python train.py --norm="layernorm" --norm_place="pre" --qk_norm=false --attn_scale=0.177 --bias="all" --tie_embeddings=true --init_std_qkv=0.0571 --optimizer="soap_variant" --lr=0.00724 --grad_clip=2.0 --final_lr_fraction=0.0 --batch_tokens=32768 --seq_len=256 --train_tokens=148300000 --steps=4526
Each number is 50 + 10 x the weight over its row's rms, rounded and kept within 0 to 99. Layers, rows and columns count from 0. The size before them is the row's rms in percent of the matrix's.

# layer 7 attention query, 64x64, rms 0.176, rows 0-31, columns 0-63
072:58 31 61 45 46 62 61 67 50 40 36 49 55 44 42 43 61 65 50 59 50 58 55 68 66 46 37 49 32 59 49 58 67 62 52 54 38 44 51 57 26 44 51 47 53 47 56 42 37 52 45 49 48 43 35 59 40 50 50 63 34 48 35 69
115:53 75 54 64 67 54 50 55 37 41 47 46 32 40 57 55 43 66 47 40 63 52 39 56 34 67 46 45 48 29 54 59 45 43 56 56 47 43 51 36 50 48 50 40 47 57 41 42 56 51 43 46 67 30 35 61 53 40 53 48 42 54 47 27
108:60 70 50 53 51 44 57 49 63 44 53 68 46 46 63 38 40 40 56 42 38 62 50 33 48 61 42 37 57 75 52 55 49 44 54 51 71 46 44 55 46 43 72 57 60 55 55 59 45 39 57 48 45 44 22 48 58 64 52 50 52 37 56 57
166:49 68 51 57 50 58 55 54 41 37 54 46 30 39 53 52 36 51 38 46 83 60 44 54 38 63 42 56 61 27 61 51 60 48 52 53 48 47 55 40 57 53 36 46 60 39 52 53 51 50 49 37 56 29 52 50 55 40 63 33 48 48 39 39
097:37 42 57 58 63 28 51 41 40 61 49 54 61 22 47 48 58 57 37 65 72 45 54 54 46 52 44 57 36 71 59 50 35 57 50 48 55 52 52 46 49 65 52 32 49 68 50 53 38 38 59 49 54 66 55 44 53 57 43 65 56 51 52 47
098:47 60 56 56 67 49 46 50 41 49 52 51 46 53 56 36 62 46 53 59 48 54 65 43 45 54 51 34 48 31 34 53 48 64 52 52 51 37 47 35 55 31 46 45 69 61 53 52 54 42 58 27 66 52 28 55 46 49 56 50 36 78 60 50
082:57 47 48 46 54 74 52 64 43 68 44 21 31 53 53 33 47 62 46 50 45 52 34 49 45 63 50 38 52 51 66 65 55 46 46 57 65 34 52 60 40 66 54 53 55 44 42 51 55 60 37 52 63 37 42 54 51 50 35 41 42 51 49 56
095:28 61 69 52 51 43 55 44 38 54 58 48 47 50 53 45 45 48 57 44 51 47 60 52 48 39 40 59 62 60 67 52 40 44 68 64 61 80 42 38 42 63 32 49 52 65 67 60 46 65 52 48 52 41 54 38 32 48 46 52 50 59 51 50
091:33 54 60 34 61 44 62 55 55 53 57 58 43 43 30 55 48 50 55 64 43 61 37 50 58 51 56 52 63 44 33 58 54 47 37 40 36 33 47 44 54 72 35 58 49 44 51 42 42 42 53 54 45 39 35 57 30 57 65 59 36 62 60 44
100:39 53 41 67 36 46 56 47 49 42 46 35 58 59 43 52 45 34 39 56 43 53 57 40 40 54 53 69 44 42 60 53 59 52 54 53 78 43 62 41 34 43 45 51 43 65 55 40 50 56 34 64 64 52 53 65 45 75 62 51 54 52 50 38
105:43 53 38 68 68 51 50 50 47 59 52 45 34 48 52 56 47 73 53 49 37 59 49 68 37 59 40 58 64 52 48 55 47 75 46 45 49 59 38 50 33 53 44 43 75 39 47 63 51 54 40 47 37 48 43 35 54 54 60 40 63 55 39 48
102:53 68 29 47 46 39 59 49 40 48 47 57 50 42 63 66 47 51 47 39 62 60 46 55 63 61 37 33 45 50 46 50 38 50 60 55 59 42 51 44 44 54 43 51 37 75 39 66 48 53 68 60 31 29 34 58 44 58 54 55 42 54 51 40
085:56 53 51 57 37 44 46 58 60 42 41 48 50 51 41 50 63 68 59 44 63 56 30 40 53 53 42 62 61 82 51 39 47 48 49 66 69 48 26 50 45 53 51 44 40 56 35 57 42 45 52 39 48 44 50 48 56 60 42 67 34 51 37 56
091:60 63 52 52 53 52 46 57 52 34 51 82 35 45 42 51 50 46 70 65 51 52 44 44 58 43 52 55 31 42 54 50 54 43 42 51 60 42 51 58 34 45 25 61 40 46 43 46 26 41 57 38 38 53 40 45 59 42 51 47 47 34 54 56
095:38 43 57 61 37 43 42 56 57 68 44 45 45 42 55 41 41 52 62 49 57 58 54 41 63 29 63 47 48 55 53 49 44 43 53 48 41 58 61 56 36 45 36 34 44 48 63 49 50 78 47 53 55 50 31 44 74 47 63 50 69 49 40 51
090:35 56 46 66 42 61 58 59 57 51 33 44 45 63 42 39 57 38 59 45 51 55 44 33 33 72 52 51 69 45 57 36 63 48 50 54 48 68 60 53 51 58 54 58 44 48 55 51 35 63 64 53 73 36 41 53 60 49 54 59 47 53 67 46
087:53 63 55 62 44 54 45 50 37 50 58 42 56 62 34 61 61 56 36 38 37 63 33 50 52 73 41 43 56 42 42 48 43 55 64 49 45 46 35 67 51 52 50 42 36 43 54 46 64 39 63 61 54 57 32 58 45 52 48 65 47 45 61 28
088:49 58 70 63 59 41 33 39 34 45 55 57 43 53 49 55 57 67 42 71 33 53 64 30 53 41 58 50 48 35 32 42 41 50 34 52 55 56 33 54 48 47 46 33 47 53 38 44 54 51 49 45 37 63 49 43 45 50 64 48 47 64 48 62
099:52 53 49 39 45 43 46 47 25 47 43 64 42 58 43 42 65 75 59 56 44 48 37 59 41 53 43 56 55 50 44 57 60 63 59 52 48 50 48 53 68 46 42 54 36 65 75 35 60 52 38 64 42 43 43 57 58 62 44 54 61 52 44 31
092:51 51 50 48 55 48 37 41 41 37 66 53 62 55 59 46 56 55 34 53 48 72 36 39 47 42 45 41 73 57 40 59 45 50 40 60 59 44 47 65 73 50 49 68 71 55 50 32 50 43 48 63 45 37 38 43 60 55 45 44 60 44 50 61
090:36 60 50 53 37 52 49 60 49 60 57 49 38 62 52 45 45 33 46 54 60 41 51 71 41 51 45 35 56 38 62 53 61 64 46 53 49 74 55 44 65 49 52 53 57 46 53 41 34 34 64 57 33 41 43 45 52 75 61 38 44 52 40 40
089:58 59 59 39 43 49 52 48 51 44 36 45 33 53 52 46 43 43 38 52 40 76 42 60 53 62 51 56 50 53 66 61 64 55 71 51 49 65 52 62 40 61 60 49 48 46 36 39 51 28 74 44 34 56 45 56 55 54 53 39 40 53 36 54
094:39 39 64 41 44 50 20 45 48 57 51 54 44 52 62 53 48 54 62 47 54 62 51 61 50 42 64 48 31 57 55 51 56 38 41 52 56 52 55 47 61 47 53 31 44 60 31 70 28 51 42 44 47 55 49 31 49 52 59 55 48 30 50 67
076:60 53 25 41 34 50 59 46 51 50 29 55 50 33 58 43 51 47 43 51 46 58 33 63 52 50 43 38 48 40 26 63 38 62 47 48 49 39 40 67 52 56 47 52 70 33 51 45 59 65 54 49 55 62 50 57 64 32 52 56 58 50 52 53
098:58 46 50 41 57 47 51 74 47 61 50 28 56 33 62 54 53 63 50 50 41 40 62 31 41 53 45 48 36 47 46 37 53 43 45 51 60 53 51 60 55 44 48 49 58 62 43 39 34 35 57 66 53 51 43 64 42 26 60 57 70 42 60 52
100:49 48 54 65 51 56 65 54 43 61 27 43 38 38 50 73 31 50 52 33 58 77 57 44 55 54 37 51 49 61 54 55 46 49 57 40 54 52 57 38 62 50 41 42 41 63 59 41 37 57 35 61 53 41 50 35 50 49 47 55 46 70 46 54
104:54 72 33 62 61 36 58 45 52 36 43 52 42 36 67 51 58 50 51 42 53 50 47 54 49 47 47 45 46 55 73 42 35 41 57 60 55 46 52 56 51 63 63 35 53 50 36 58 45 65 47 53 49 51 49 40 40 65 52 58 43 63 55 17
091:36 58 50 60 57 44 31 49 65 54 48 50 43 42 47 40 45 49 47 49 48 62 65 50 43 56 42 46 59 43 61 59 68 52 48 59 54 51 42 36 59 37 55 59 39 43 45 61 53 39 36 36 42 52 47 58 63 58 42 77 71 23 47 50
085:43 60 55 42 40 65 54 48 50 45 55 69 67 34 43 40 61 39 64 47 53 55 39 53 54 34 52 52 41 37 61 52 39 73 48 60 42 50 43 23 41 53 54 57 74 51 47 44 57 30 58 49 60 46 59 54 56 53 53 50 52 39 63 48
108:43 64 32 52 54 50 69 43 60 59 49 53 42 55 35 33 46 34 61 40 64 44 55 69 71 57 48 57 67 58 59 56 55 43 37 49 54 50 61 54 62 37 58 61 58 52 55 35 52 57 57 35 70 47 46 48 40 40 59 53 50 46 39 60
094:64 49 39 62 45 68 35 54 37 41 59 37 44 42 46 41 48 61 52 47 35 38 48 44 56 34 45 54 39 66 37 46 58 48 61 50 41 47 64 51 42 48 34 42 45 46 64 55 66 32 40 63 47 75 47 62 38 50 56 64 42 48 57 57
084:55 45 27 56 61 57 29 47 56 50 48 64 43 59 55 59 62 37 43 51 43 50 50 37 70 44 45 57 31 46 49 60 46 59 25 46 54 65 50 53 65 52 43 37 40 75 36 42 55 45 55 45 54 64 48 54 44 55 49 45 45 51 50 35
# layer 7 attention key, 64x64, rms 0.178, rows 0-31, columns 0-63
075:52 44 48 28 47 59 68 52 50 56 50 52 63 69 53 44 63 41 71 55 32 46 47 53 55 43 52 47 50 48 39 73 53 60 39 41 41 49 38 49 51 41 53 62 53 58 38 42 45 57 49 61 44 48 61 40 60 58 30 50 72 46 66 64
084:65 39 56 56 43 44 36 68 71 56 41 41 50 60 55 33 49 53 60 47 57 41 57 48 53 58 54 53 52 61 55 52 56 53 75 35 33 48 55 38 46 47 50 59 52 49 52 49 31 73 48 62 35 68 45 53 56 48 57 53 53 70 40 52
212:44 64 43 51 46 32 42 29 60 43 57 48 44 35 58 54 44 48 47 43 40 63 54 24 40 53 31 45 48 72 56 38 48 40 52 62 73 42 42 42 46 48 59 43 53 46 58 62 46 35 57 42 46 50 28 57 41 57 50 52 43 39 49 50
101:45 60 41 50 43 35 31 29 60 44 65 41 44 40 60 66 49 49 47 47 45 65 59 27 35 48 32 54 47 64 58 35 61 44 52 64 64 40 45 40 54 51 47 37 52 40 64 61 48 45 65 40 54 51 37 61 41 48 51 51 46 45 46 51
102:67 43 48 57 52 46 40 51 59 44 50 61 39 49 27 39 39 55 48 44 66 62 64 40 33 61 23 55 50 51 38 41 38 49 48 39 51 38 60 50 59 60 58 57 56 40 50 40 50 53 68 58 64 40 50 47 61 36 61 45 44 65 40 55
099:46 53 40 55 47 46 56 40 49 50 31 57 53 45 50 51 55 55 58 45 32 38 62 59 37 43 64 34 62 56 66 58 42 37 40 41 43 58 53 50 31 51 57 61 36 55 55 52 38 49 53 53 34 56 46 28 33 59 57 53 28 64 62 64
087:46 32 56 48 57 53 71 38 51 57 49 55 55 52 57 42 59 68 67 54 42 55 61 60 52 51 46 56 43 43 34 53 53 73 55 55 52 45 34 47 38 59 29 36 57 52 53 70 54 44 41 46 40 49 35 36 54 48 61 55 36 43 41 34
088:76 56 46 47 76 52 47 54 60 63 49 54 49 38 57 34 51 35 63 39 39 37 58 41 78 45 60 38 44 50 44 50 49 40 54 50 41 58 35 51 38 39 64 64 47 59 40 49 50 53 45 58 40 50 45 40 47 43 38 49 34 52 50 48
090:47 48 35 60 58 54 69 54 55 38 44 49 31 32 48 65 59 64 44 58 51 46 46 57 48 30 36 50 42 54 44 59 44 45 70 51 51 38 50 52 49 53 54 67 37 44 45 33 66 56 55 62 46 46 54 74 49 66 61 38 55 46 57 61
087:62 40 42 39 45 48 47 43 64 66 34 32 48 60 41 30 55 63 54 55 42 49 59 40 50 56 49 42 31 69 52 65 39 49 27 49 51 54 51 59 54 30 47 63 54 50 43 29 51 39 56 53 45 59 38 38 59 48 50 49 42 46 61 47
104:59 36 48 65 51 52 68 42 48 55 47 65 43 63 52 56 51 29 41 43 45 38 49 29 46 48 45 35 48 62 53 42 54 52 55 45 37 40 36 34 47 64 62 51 53 47 35 33 46 41 50 61 43 47 49 35 34 56 50 65 66 58 64 39
100:47 43 42 43 52 36 39 63 59 57 51 59 45 56 50 43 57 33 53 49 39 44 57 58 50 31 68 41 52 60 30 59 47 45 47 31 47 52 50 60 33 41 55 73 44 66 51 42 47 35 52 59 39 53 30 48 65 62 37 61 55 39 45 51
098:56 52 63 40 52 54 53 59 44 49 35 67 54 58 51 24 53 38 75 44 37 60 45 46 48 48 48 31 47 59 31 48 49 53 56 48 61 51 38 52 52 32 61 51 43 74 36 40 50 42 54 60 57 51 33 46 50 59 51 50 58 41 66 48
080:48 57 54 61 49 46 68 64 43 45 42 40 35 55 61 40 46 73 42 52 55 64 54 53 64 40 51 46 64 32 45 32 55 45 45 25 36 27 55 57 46 55 45 44 50 62 46 42 48 44 45 55 55 68 54 70 51 45 45 52 49 43 46 63
090:54 59 45 43 52 39 45 50 42 58 57 43 31 47 44 57 42 47 47 45 58 46 59 59 45 57 42 59 34 38 55 45 64 60 46 56 48 52 44 45 50 67 41 26 61 58 68 39 57 51 68 63 48 42 49 69 35 57 36 55 35 57 34 32
090:52 49 45 36 48 59 61 35 56 40 39 50 60 59 52 47 32 65 68 68 44 35 32 57 48 46 38 39 34 54 61 42 37 51 60 51 43 59 47 45 47 39 63 56 61 61 61 58 51 33 36 48 45 50 45 53 31 57 35 52 34 44 46 57
084:65 49 47 44 36 63 46 41 50 32 47 44 54 67 48 45 44 51 71 60 35 36 59 61 45 44 35 51 53 60 68 59 49 55 63 36 48 38 58 46 47 43 55 69 55 41 41 33 51 37 57 52 37 43 43 41 47 56 57 45 62 25 45 54
071:61 50 57 38 64 65 59 49 48 42 44 49 47 52 39 56 54 49 36 34 41 47 47 32 44 37 44 50 48 38 68 41 42 49 53 38 38 37 47 41 46 57 49 41 27 46 42 43 36 65 66 47 35 59 36 50 37 65 63 51 49 57 69 59
089:50 51 54 36 42 54 36 45 56 67 43 55 37 58 55 34 46 72 67 49 62 49 57 29 52 44 53 62 66 48 61 62 48 40 48 47 60 24 71 44 55 54 54 54 50 59 57 33 54 60 40 65 57 42 49 55 52 44 58 52 62 41 59 46
101:45 34 46 50 39 55 46 56 50 60 59 51 42 48 55 35 39 38 46 47 35 53 31 61 63 36 66 40 49 42 58 74 47 47 43 43 66 48 54 54 44 42 58 35 39 47 39 44 49 58 37 68 50 49 27 25 52 53 47 60 52 51 58 53
087:50 53 41 46 49 49 65 50 63 56 60 71 45 48 63 49 25 50 53 65 58 44 57 38 46 53 63 54 48 40 59 50 45 42 45 49 39 63 71 39 58 39 51 53 48 33 39 55 56 44 64 39 41 48 32 42 64 76 46 37 57 48 54 44
088:65 67 60 40 51 57 65 62 43 54 50 74 54 59 58 46 40 50 64 40 33 51 66 45 47 43 52 43 45 53 52 61 41 56 38 52 50 55 42 47 42 34 56 58 57 55 45 36 35 36 45 32 50 49 35 35 62 49 65 65 60 35 44 56
089:58 54 40 56 51 51 46 61 54 53 32 52 34 52 47 67 46 45 58 32 33 48 36 54 49 64 38 60 41 35 28 52 55 63 53 37 36 57 42 35 52 46 66 41 57 62 45 68 53 63 57 44 41 60 33 46 59 40 44 58 53 60 50 57
071:39 63 52 60 46 57 41 49 39 62 65 48 48 34 48 61 66 43 44 58 51 57 45 55 22 43 50 55 50 47 61 42 41 69 35 36 50 33 55 63 41 71 42 39 47 36 63 45 55 33 44 52 61 41 51 66 46 45 60 52 55 56 47 46
103:34 55 50 51 66 43 61 51 52 32 54 40 49 53 39 53 44 47 48 50 39 51 40 21 58 42 44 59 57 51 42 50 49 47 50 47 42 69 35 44 54 54 56 55 63 63 64 42 56 73 50 72 49 62 42 26 48 43 48 33 54 50 45 51
098:59 40 51 41 57 42 48 56 60 76 36 49 56 50 58 48 52 35 49 33 40 47 42 52 51 45 34 47 41 66 40 56 52 32 61 35 33 57 54 48 60 64 58 45 69 62 47 42 47 36 56 55 48 71 44 45 45 43 45 54 51 30 38 47
109:55 47 52 46 48 51 51 43 51 45 45 74 49 65 44 27 40 33 50 52 26 49 52 44 57 65 55 36 45 66 39 55 34 48 60 35 43 55 42 56 43 43 53 56 52 57 43 49 41 44 31 51 18 54 43 53 59 55 39 46 54 55 52 45
093:56 38 54 55 52 44 50 61 45 42 27 35 56 46 54 41 43 53 55 46 58 39 60 47 48 53 54 44 45 45 36 58 21 53 37 47 43 54 54 55 38 44 67 35 44 42 38 53 62 60 37 67 47 50 62 45 63 66 52 59 67 29 59 48
084:50 69 63 49 55 58 37 53 38 45 50 44 26 40 54 36 46 52 28 64 48 59 63 60 32 45 61 44 63 57 56 52 66 54 36 59 47 42 62 48 50 57 57 51 44 38 47 52 58 38 51 52 59 49 62 47 56 41 36 40 30 48 55 67
087:46 30 60 60 42 55 64 51 46 36 55 57 53 37 51 63 55 38 74 35 54 57 57 59 56 51 54 52 58 47 40 52 52 43 49 38 50 45 47 42 48 43 59 32 34 32 75 45 49 50 29 60 54 60 60 55 49 64 56 47 35 48 41 39
093:43 69 52 55 47 68 49 54 53 45 42 29 55 53 57 45 48 46 44 26 32 36 52 59 58 54 47 55 62 73 41 41 47 44 50 47 35 54 42 41 59 49 38 55 64 52 49 32 54 57 75 56 59 44 37 57 53 34 58 58 48 49 52 60
086:51 43 43 43 23 48 32 45 78 46 63 57 49 61 48 57 48 55 35 48 46 52 58 59 36 58 61 54 51 37 67 51 56 56 48 42 45 53 44 49 59 45 43 37 26 46 53 38 35 48 50 45 52 59 53 58 52 42 62 38 53 42 40 71
# layer 7 attention value, 64x64, rms 0.146, rows 0-22, columns 0-63
103:56 47 45 67 25 48 48 47 37 42 54 50 50 43 39 65 52 46 65 58 40 60 50 47 32 63 53 65 32 53 51 39 45 57 39 32 55 44 34 55 46 45 54 60 49 54 55 43 40 71 40 54 28 58 57 54 69 62 46 46 46 57 41 55
100:44 43 59 83 67 42 53 50 46 53 58 53 57 57 51 48 27 32 56 53 40 46 49 45 51 65 68 63 47 55 45 56 46 55 61 58 51 36 39 46 58 55 40 47 37 28 47 50 52 59 57 46 72 64 43 53 42 47 35 49 42 54 46 61
097:49 55 48 37 44 43 65 55 56 56 70 66 46 50 38 58 53 47 45 49 47 67 53 50 53 56 57 37 46 34 49 44 52 61 54 58 47 60 46 30 43 52 50 60 67 38 47 28 40 40 24 37 51 49 63 60 39 33 62 60 58 54 53 39
118:33 40 47 59 55 55 64 38 46 46 52 58 73 54 34 57 67 51 41 50 38 37 76 54 47 51 47 44 58 57 46 50 48 44 46 42 45 61 51 58 64 66 65 46 56 52 47 59 43 44 64 33 49 64 60 47 30 36 52 60 38 43 47 37
101:56 53 45 50 45 48 63 71 38 50 45 43 41 54 49 43 38 45 49 35 50 52 58 44 65 63 40 44 42 50 44 49 60 57 55 48 80 39 55 67 60 62 41 39 33 50 57 31 50 64 64 56 29 46 46 55 52 48 54 36 55 61 49 66
110:67 60 60 64 59 42 49 52 47 49 61 45 72 61 47 42 54 48 60 55 45 37 51 34 39 59 35 52 55 37 47 55 38 41 38 80 45 48 52 47 48 38 39 38 44 42 56 51 71 59 44 57 54 58 48 48 50 53 43 56 32 61 69 52
103:49 41 25 48 54 46 43 52 43 29 56 45 42 41 33 50 46 46 57 49 51 46 50 37 48 49 61 47 50 39 31 57 40 72 44 46 57 55 58 60 48 52 63 63 71 37 45 59 52 48 64 30 41 54 67 56 43 63 56 35 60 45 39 53
109:53 35 56 47 32 46 30 39 45 46 59 54 37 65 58 51 42 36 49 40 53 54 42 58 53 46 30 48 49 47 49 60 56 53 51 54 55 47 58 59 34 67 48 73 59 43 35 65 46 64 43 58 35 34 35 47 60 40 45 37 55 62 41 52
101:46 60 72 55 64 58 37 45 64 47 58 64 47 50 57 45 46 46 41 61 62 39 37 43 51 49 50 57 39 44 48 47 43 54 51 41 51 34 46 37 49 79 63 71 62 63 38 42 49 65 60 36 55 47 60 33 52 45 60 55 62 48 53 59
113:50 33 70 40 42 60 55 37 54 36 46 45 56 54 60 53 30 47 42 37 44 40 61 55 54 50 48 58 44 66 44 43 62 55 58 64 38 40 53 49 42 42 44 63 38 48 42 52 58 55 51 46 58 65 39 50 67 56 50 48 59 56 68 19
103:54 62 58 48 59 57 45 29 46 63 38 50 53 52 56 47 63 48 48 46 51 24 51 26 57 47 43 47 52 39 45 55 75 59 63 59 35 34 46 43 38 72 41 47 69 47 44 53 51 40 50 58 54 58 51 43 53 56 51 66 55 58 59 45
124:53 63 35 65 30 61 43 63 55 48 45 41 35 69 52 51 58 38 61 46 49 42 59 53 54 50 41 49 55 44 40 50 37 36 47 50 61 31 61 51 49 53 38 36 80 59 65 43 47 55 42 57 56 54 58 64 58 66 62 48 44 44 54 51
112:42 36 46 55 45 52 69 35 64 69 45 45 46 62 34 69 44 62 55 39 51 59 26 47 40 62 73 52 51 49 57 39 61 51 61 51 46 45 49 58 50 71 58 65 50 56 39 52 47 45 60 42 54 40 34 43 49 49 48 59 52 55 62 56
115:65 46 50 42 57 68 52 34 60 41 44 55 48 40 25 37 51 63 38 58 34 54 65 62 56 56 40 31 44 44 46 56 56 70 49 39 62 47 48 35 51 47 45 50 58 66 57 56 68 45 54 42 53 44 62 58 57 55 41 49 48 61 33 47
110:45 66 30 55 64 40 60 49 40 60 52 48 55 65 69 56 58 51 38 39 59 50 71 56 49 38 42 53 49 50 28 55 52 56 73 40 56 37 47 52 58 57 53 50 48 47 38 66 63 61 42 57 53 40 49 40 41 51 42 37 61 63 42 42
106:61 51 44 53 64 44 56 61 62 53 49 47 56 63 45 35 61 51 27 57 54 51 37 49 47 65 35 49 49 52 43 56 68 55 53 50 63 43 29 43 39 46 66 49 54 50 52 37 43 79 47 52 70 44 51 66 54 52 51 47 32 60 45 47
105:39 39 37 42 58 33 53 54 41 62 47 46 42 48 54 46 62 48 36 52 43 68 57 64 48 60 53 63 50 28 66 38 57 47 61 64 52 50 40 45 31 39 64 50 34 55 45 52 29 63 55 57 57 43 59 48 38 64 46 59 41 56 41 54
108:63 58 52 42 42 61 32 37 60 46 56 42 43 52 40 42 29 64 51 45 44 34 51 74 39 36 51 52 63 49 39 59 56 49 44 52 45 48 53 55 44 74 49 45 54 70 65 38 56 57 58 34 33 57 36 44 56 59 52 52 42 48 45 47
116:40 43 44 55 57 34 45 49 50 46 72 67 41 67 66 63 51 58 37 37 50 70 34 45 38 53 60 51 48 41 40 56 43 43 61 35 41 51 42 51 48 65 36 66 34 47 59 56 41 39 45 52 58 67 44 51 54 54 48 55 45 43 68 51
119:44 50 56 43 51 69 42 66 35 70 52 42 48 67 75 42 40 46 44 46 61 48 58 39 40 39 48 45 31 41 53 52 61 43 40 59 37 70 47 46 45 48 62 39 54 50 45 55 45 64 62 66 44 37 40 54 42 53 42 45 54 43 53 33
109:58 56 56 45 45 28 48 55 72 38 42 59 45 68 70 44 64 54 69 42 57 41 55 63 33 56 42 55 55 42 53 38 51 40 53 50 39 49 37 47 40 58 43 55 46 58 39 48 51 45 59 63 41 51 40 62 35 45 42 70 38 55 38 58
098:41 57 57 45 59 63 44 69 56 69 59 55 28 59 36 38 49 57 45 52 46 37 51 36 61 36 33 62 33 63 48 58 51 53 63 51 48 38 51 57 56 52 36 73 52 48 56 54 40 46 46 40 57 56 41 36 64 60 63 51 44 57 47 60
100:62 65 41 40 53 58 51 52 63 70 63 39 54 52 53 43 50 46 51 62 40 53 67 67 41 43 49 60 57 51 41 52 45 52 42 52 60 40 61 46 58 30 37 63 45 29 47 45 41 35 43 41 56 45 39 61 39 43 32 66 66 45 42 49
# layer 7 attention output (transposed), 64x64, rms 0.116, rows 0-21, columns 0-63
119:51 46 53 38 58 54 56 45 56 38 57 47 55 41 46 54 51 53 65 60 47 58 38 57 37 60 42 55 38 48 61 59 29 50 51 61 37 44 36 66 54 64 40 53 45 44 40 49 61 57 64 60 42 58 48 82 51 30 40 59 54 43 33 39
096:43 50 54 35 68 54 58 42 55 53 47 52 26 58 38 48 62 53 56 40 44 62 82 42 47 52 51 47 38 43 53 58 48 36 52 50 47 56 52 48 59 47 57 34 39 65 63 54 49 40 47 64 35 44 52 54 66 57 37 51 66 44 31 41
091:58 33 75 58 47 49 60 50 60 25 58 50 61 45 57 52 59 55 53 57 41 59 53 40 50 38 47 43 70 49 45 48 51 55 63 46 48 43 49 58 36 43 61 53 57 58 38 48 48 49 22 58 41 30 49 55 32 69 54 58 45 50 43 50
118:45 79 49 40 51 50 57 46 43 59 60 45 64 58 42 43 36 46 52 41 55 59 51 49 68 45 50 54 67 54 51 35 64 49 52 47 39 44 53 40 24 52 39 46 42 49 60 42 58 49 34 61 48 55 60 62 45 64 48 48 64 23 46 59
093:36 47 56 54 38 59 39 54 69 58 59 50 42 37 25 36 47 45 37 49 54 41 46 52 32 60 42 61 49 55 60 65 62 69 30 49 51 49 58 47 59 53 61 37 55 53 47 67 52 51 40 59 53 33 40 72 42 57 48 53 53 43 49 54
109:43 42 44 45 50 48 57 35 34 51 69 52 40 53 60 51 67 55 52 60 52 39 62 39 64 31 41 40 30 61 60 53 54 55 43 45 63 57 48 63 51 41 49 59 40 44 41 52 34 35 57 74 51 46 58 56 62 59 49 37 33 55 57 53
106:47 65 38 61 37 59 33 43 52 42 34 58 50 50 63 44 38 61 50 41 43 54 45 41 44 60 71 61 46 50 44 51 60 36 63 65 35 52 41 48 58 40 41 63 60 60 54 49 29 40 39 55 49 51 65 65 58 54 58 57 58 51 34 41
116:63 51 40 69 48 59 49 70 61 57 43 57 40 41 67 41 65 56 48 54 50 58 40 44 44 55 50 57 40 50 50 53 48 52 44 46 61 37 70 61 44 35 45 48 46 55 34 49 36 48 56 42 47 68 39 56 46 40 63 35 57 35 25 59
101:51 38 61 50 47 51 52 53 44 45 43 53 37 45 60 33 49 38 41 32 57 53 55 47 53 50 57 53 66 53 55 59 40 49 23 73 54 30 54 44 44 61 55 65 46 39 59 69 40 52 42 41 43 56 52 55 48 42 41 67 72 65 46 54
119:42 45 53 61 51 44 36 51 53 53 59 45 63 23 57 72 60 45 49 61 62 63 52 26 63 50 61 37 53 41 52 70 35 42 37 54 48 73 52 38 52 48 47 39 33 52 53 53 55 52 44 47 46 56 41 40 61 48 55 42 50 41 54 45
103:56 57 60 51 54 30 53 63 73 32 58 73 41 50 55 57 65 56 44 55 48 34 46 54 67 52 73 37 51 59 41 50 51 48 38 54 54 52 46 34 45 47 51 50 34 50 54 32 34 39 43 49 59 43 54 52 55 38 46 53 43 56 45 67
116:36 55 62 53 29 69 58 36 48 47 61 65 48 64 54 50 46 41 46 55 49 36 50 52 39 48 57 53 40 73 45 47 52 52 60 44 52 46 52 48 56 40 58 34 41 22 50 39 57 49 67 43 53 60 51 62 56 39 49 63 41 36 62 39
111:48 59 78 57 42 46 51 65 61 61 40 57 54 44 33 41 47 62 46 55 47 69 60 46 51 47 50 65 48 38 38 34 45 45 50 58 60 33 52 57 58 54 42 49 46 47 54 57 51 50 49 55 45 67 55 37 52 51 22 36 32 62 44 54
119:62 73 55 62 55 39 51 37 37 44 37 57 57 38 36 55 41 51 62 52 46 33 36 40 63 59 66 49 54 49 65 51 60 47 48 49 50 36 65 46 68 56 52 54 39 46 23 47 51 53 59 53 52 32 47 45 43 55 39 56 62 43 44 62
115:47 29 47 57 55 64 30 63 57 44 47 67 47 49 38 43 36 39 57 41 47 56 59 52 71 46 41 73 57 68 38 50 61 42 50 47 45 46 49 52 46 49 52 30 55 34 49 39 33 64 53 54 62 45 51 46 56 53 69 48 56 58 40 51
107:59 43 47 55 44 56 51 38 51 44 65 56 56 40 51 46 35 55 38 52 57 38 59 54 50 46 39 33 75 43 42 48 40 48 39 46 53 54 61 57 67 34 50 41 55 52 54 49 37 68 76 50 43 52 61 64 42 52 27 47 64 44 43 62
108:51 46 51 65 60 40 51 41 52 55 55 42 53 43 48 46 48 67 65 43 37 34 61 69 62 40 38 50 46 46 64 32 34 43 51 51 50 66 52 58 46 22 59 47 53 53 50 37 55 56 47 43 45 51 30 69 49 46 42 44 60 65 61 54
113:42 52 50 53 43 40 63 49 51 67 42 68 54 30 55 53 38 29 43 43 69 63 44 47 57 52 57 71 53 42 62 50 41 53 61 58 56 45 54 35 42 55 56 44 67 49 47 42 33 48 71 63 44 32 58 48 61 46 48 36 48 41 45 50
115:61 51 44 61 44 46 68 25 71 59 61 48 52 60 55 41 55 45 66 54 52 66 58 27 55 39 32 57 47 49 47 58 62 46 49 57 42 49 55 48 37 55 45 34 44 48 61 39 50 48 40 50 54 43 63 36 41 27 53 54 50 65 49 56
123:42 33 34 65 55 57 45 49 61 51 57 62 39 48 45 50 58 33 56 35 53 44 58 59 52 60 50 39 55 49 49 46 34 51 49 40 57 63 52 64 45 45 35 65 57 35 47 35 74 32 54 51 49 64 57 45 33 56 55 50 42 48 43 73
107:48 51 57 51 66 47 54 38 62 52 32 36 52 56 47 48 65 35 46 52 37 42 43 56 62 39 38 79 64 63 43 59 47 56 57 44 59 56 51 49 47 28 56 55 51 49 61 50 58 46 61 37 61 43 69 54 52 42 48 37 41 44 31 48
098:33 54 51 56 53 52 50 41 43 32 53 65 42 59 39 63 53 55 47 65 54 64 51 54 55 71 37 38 39 59 57 41 46 68 42 52 54 41 66 40 45 46 44 42 63 42 71 56 29 59 42 32 47 42 44 51 51 34 43 55 64 52 42 58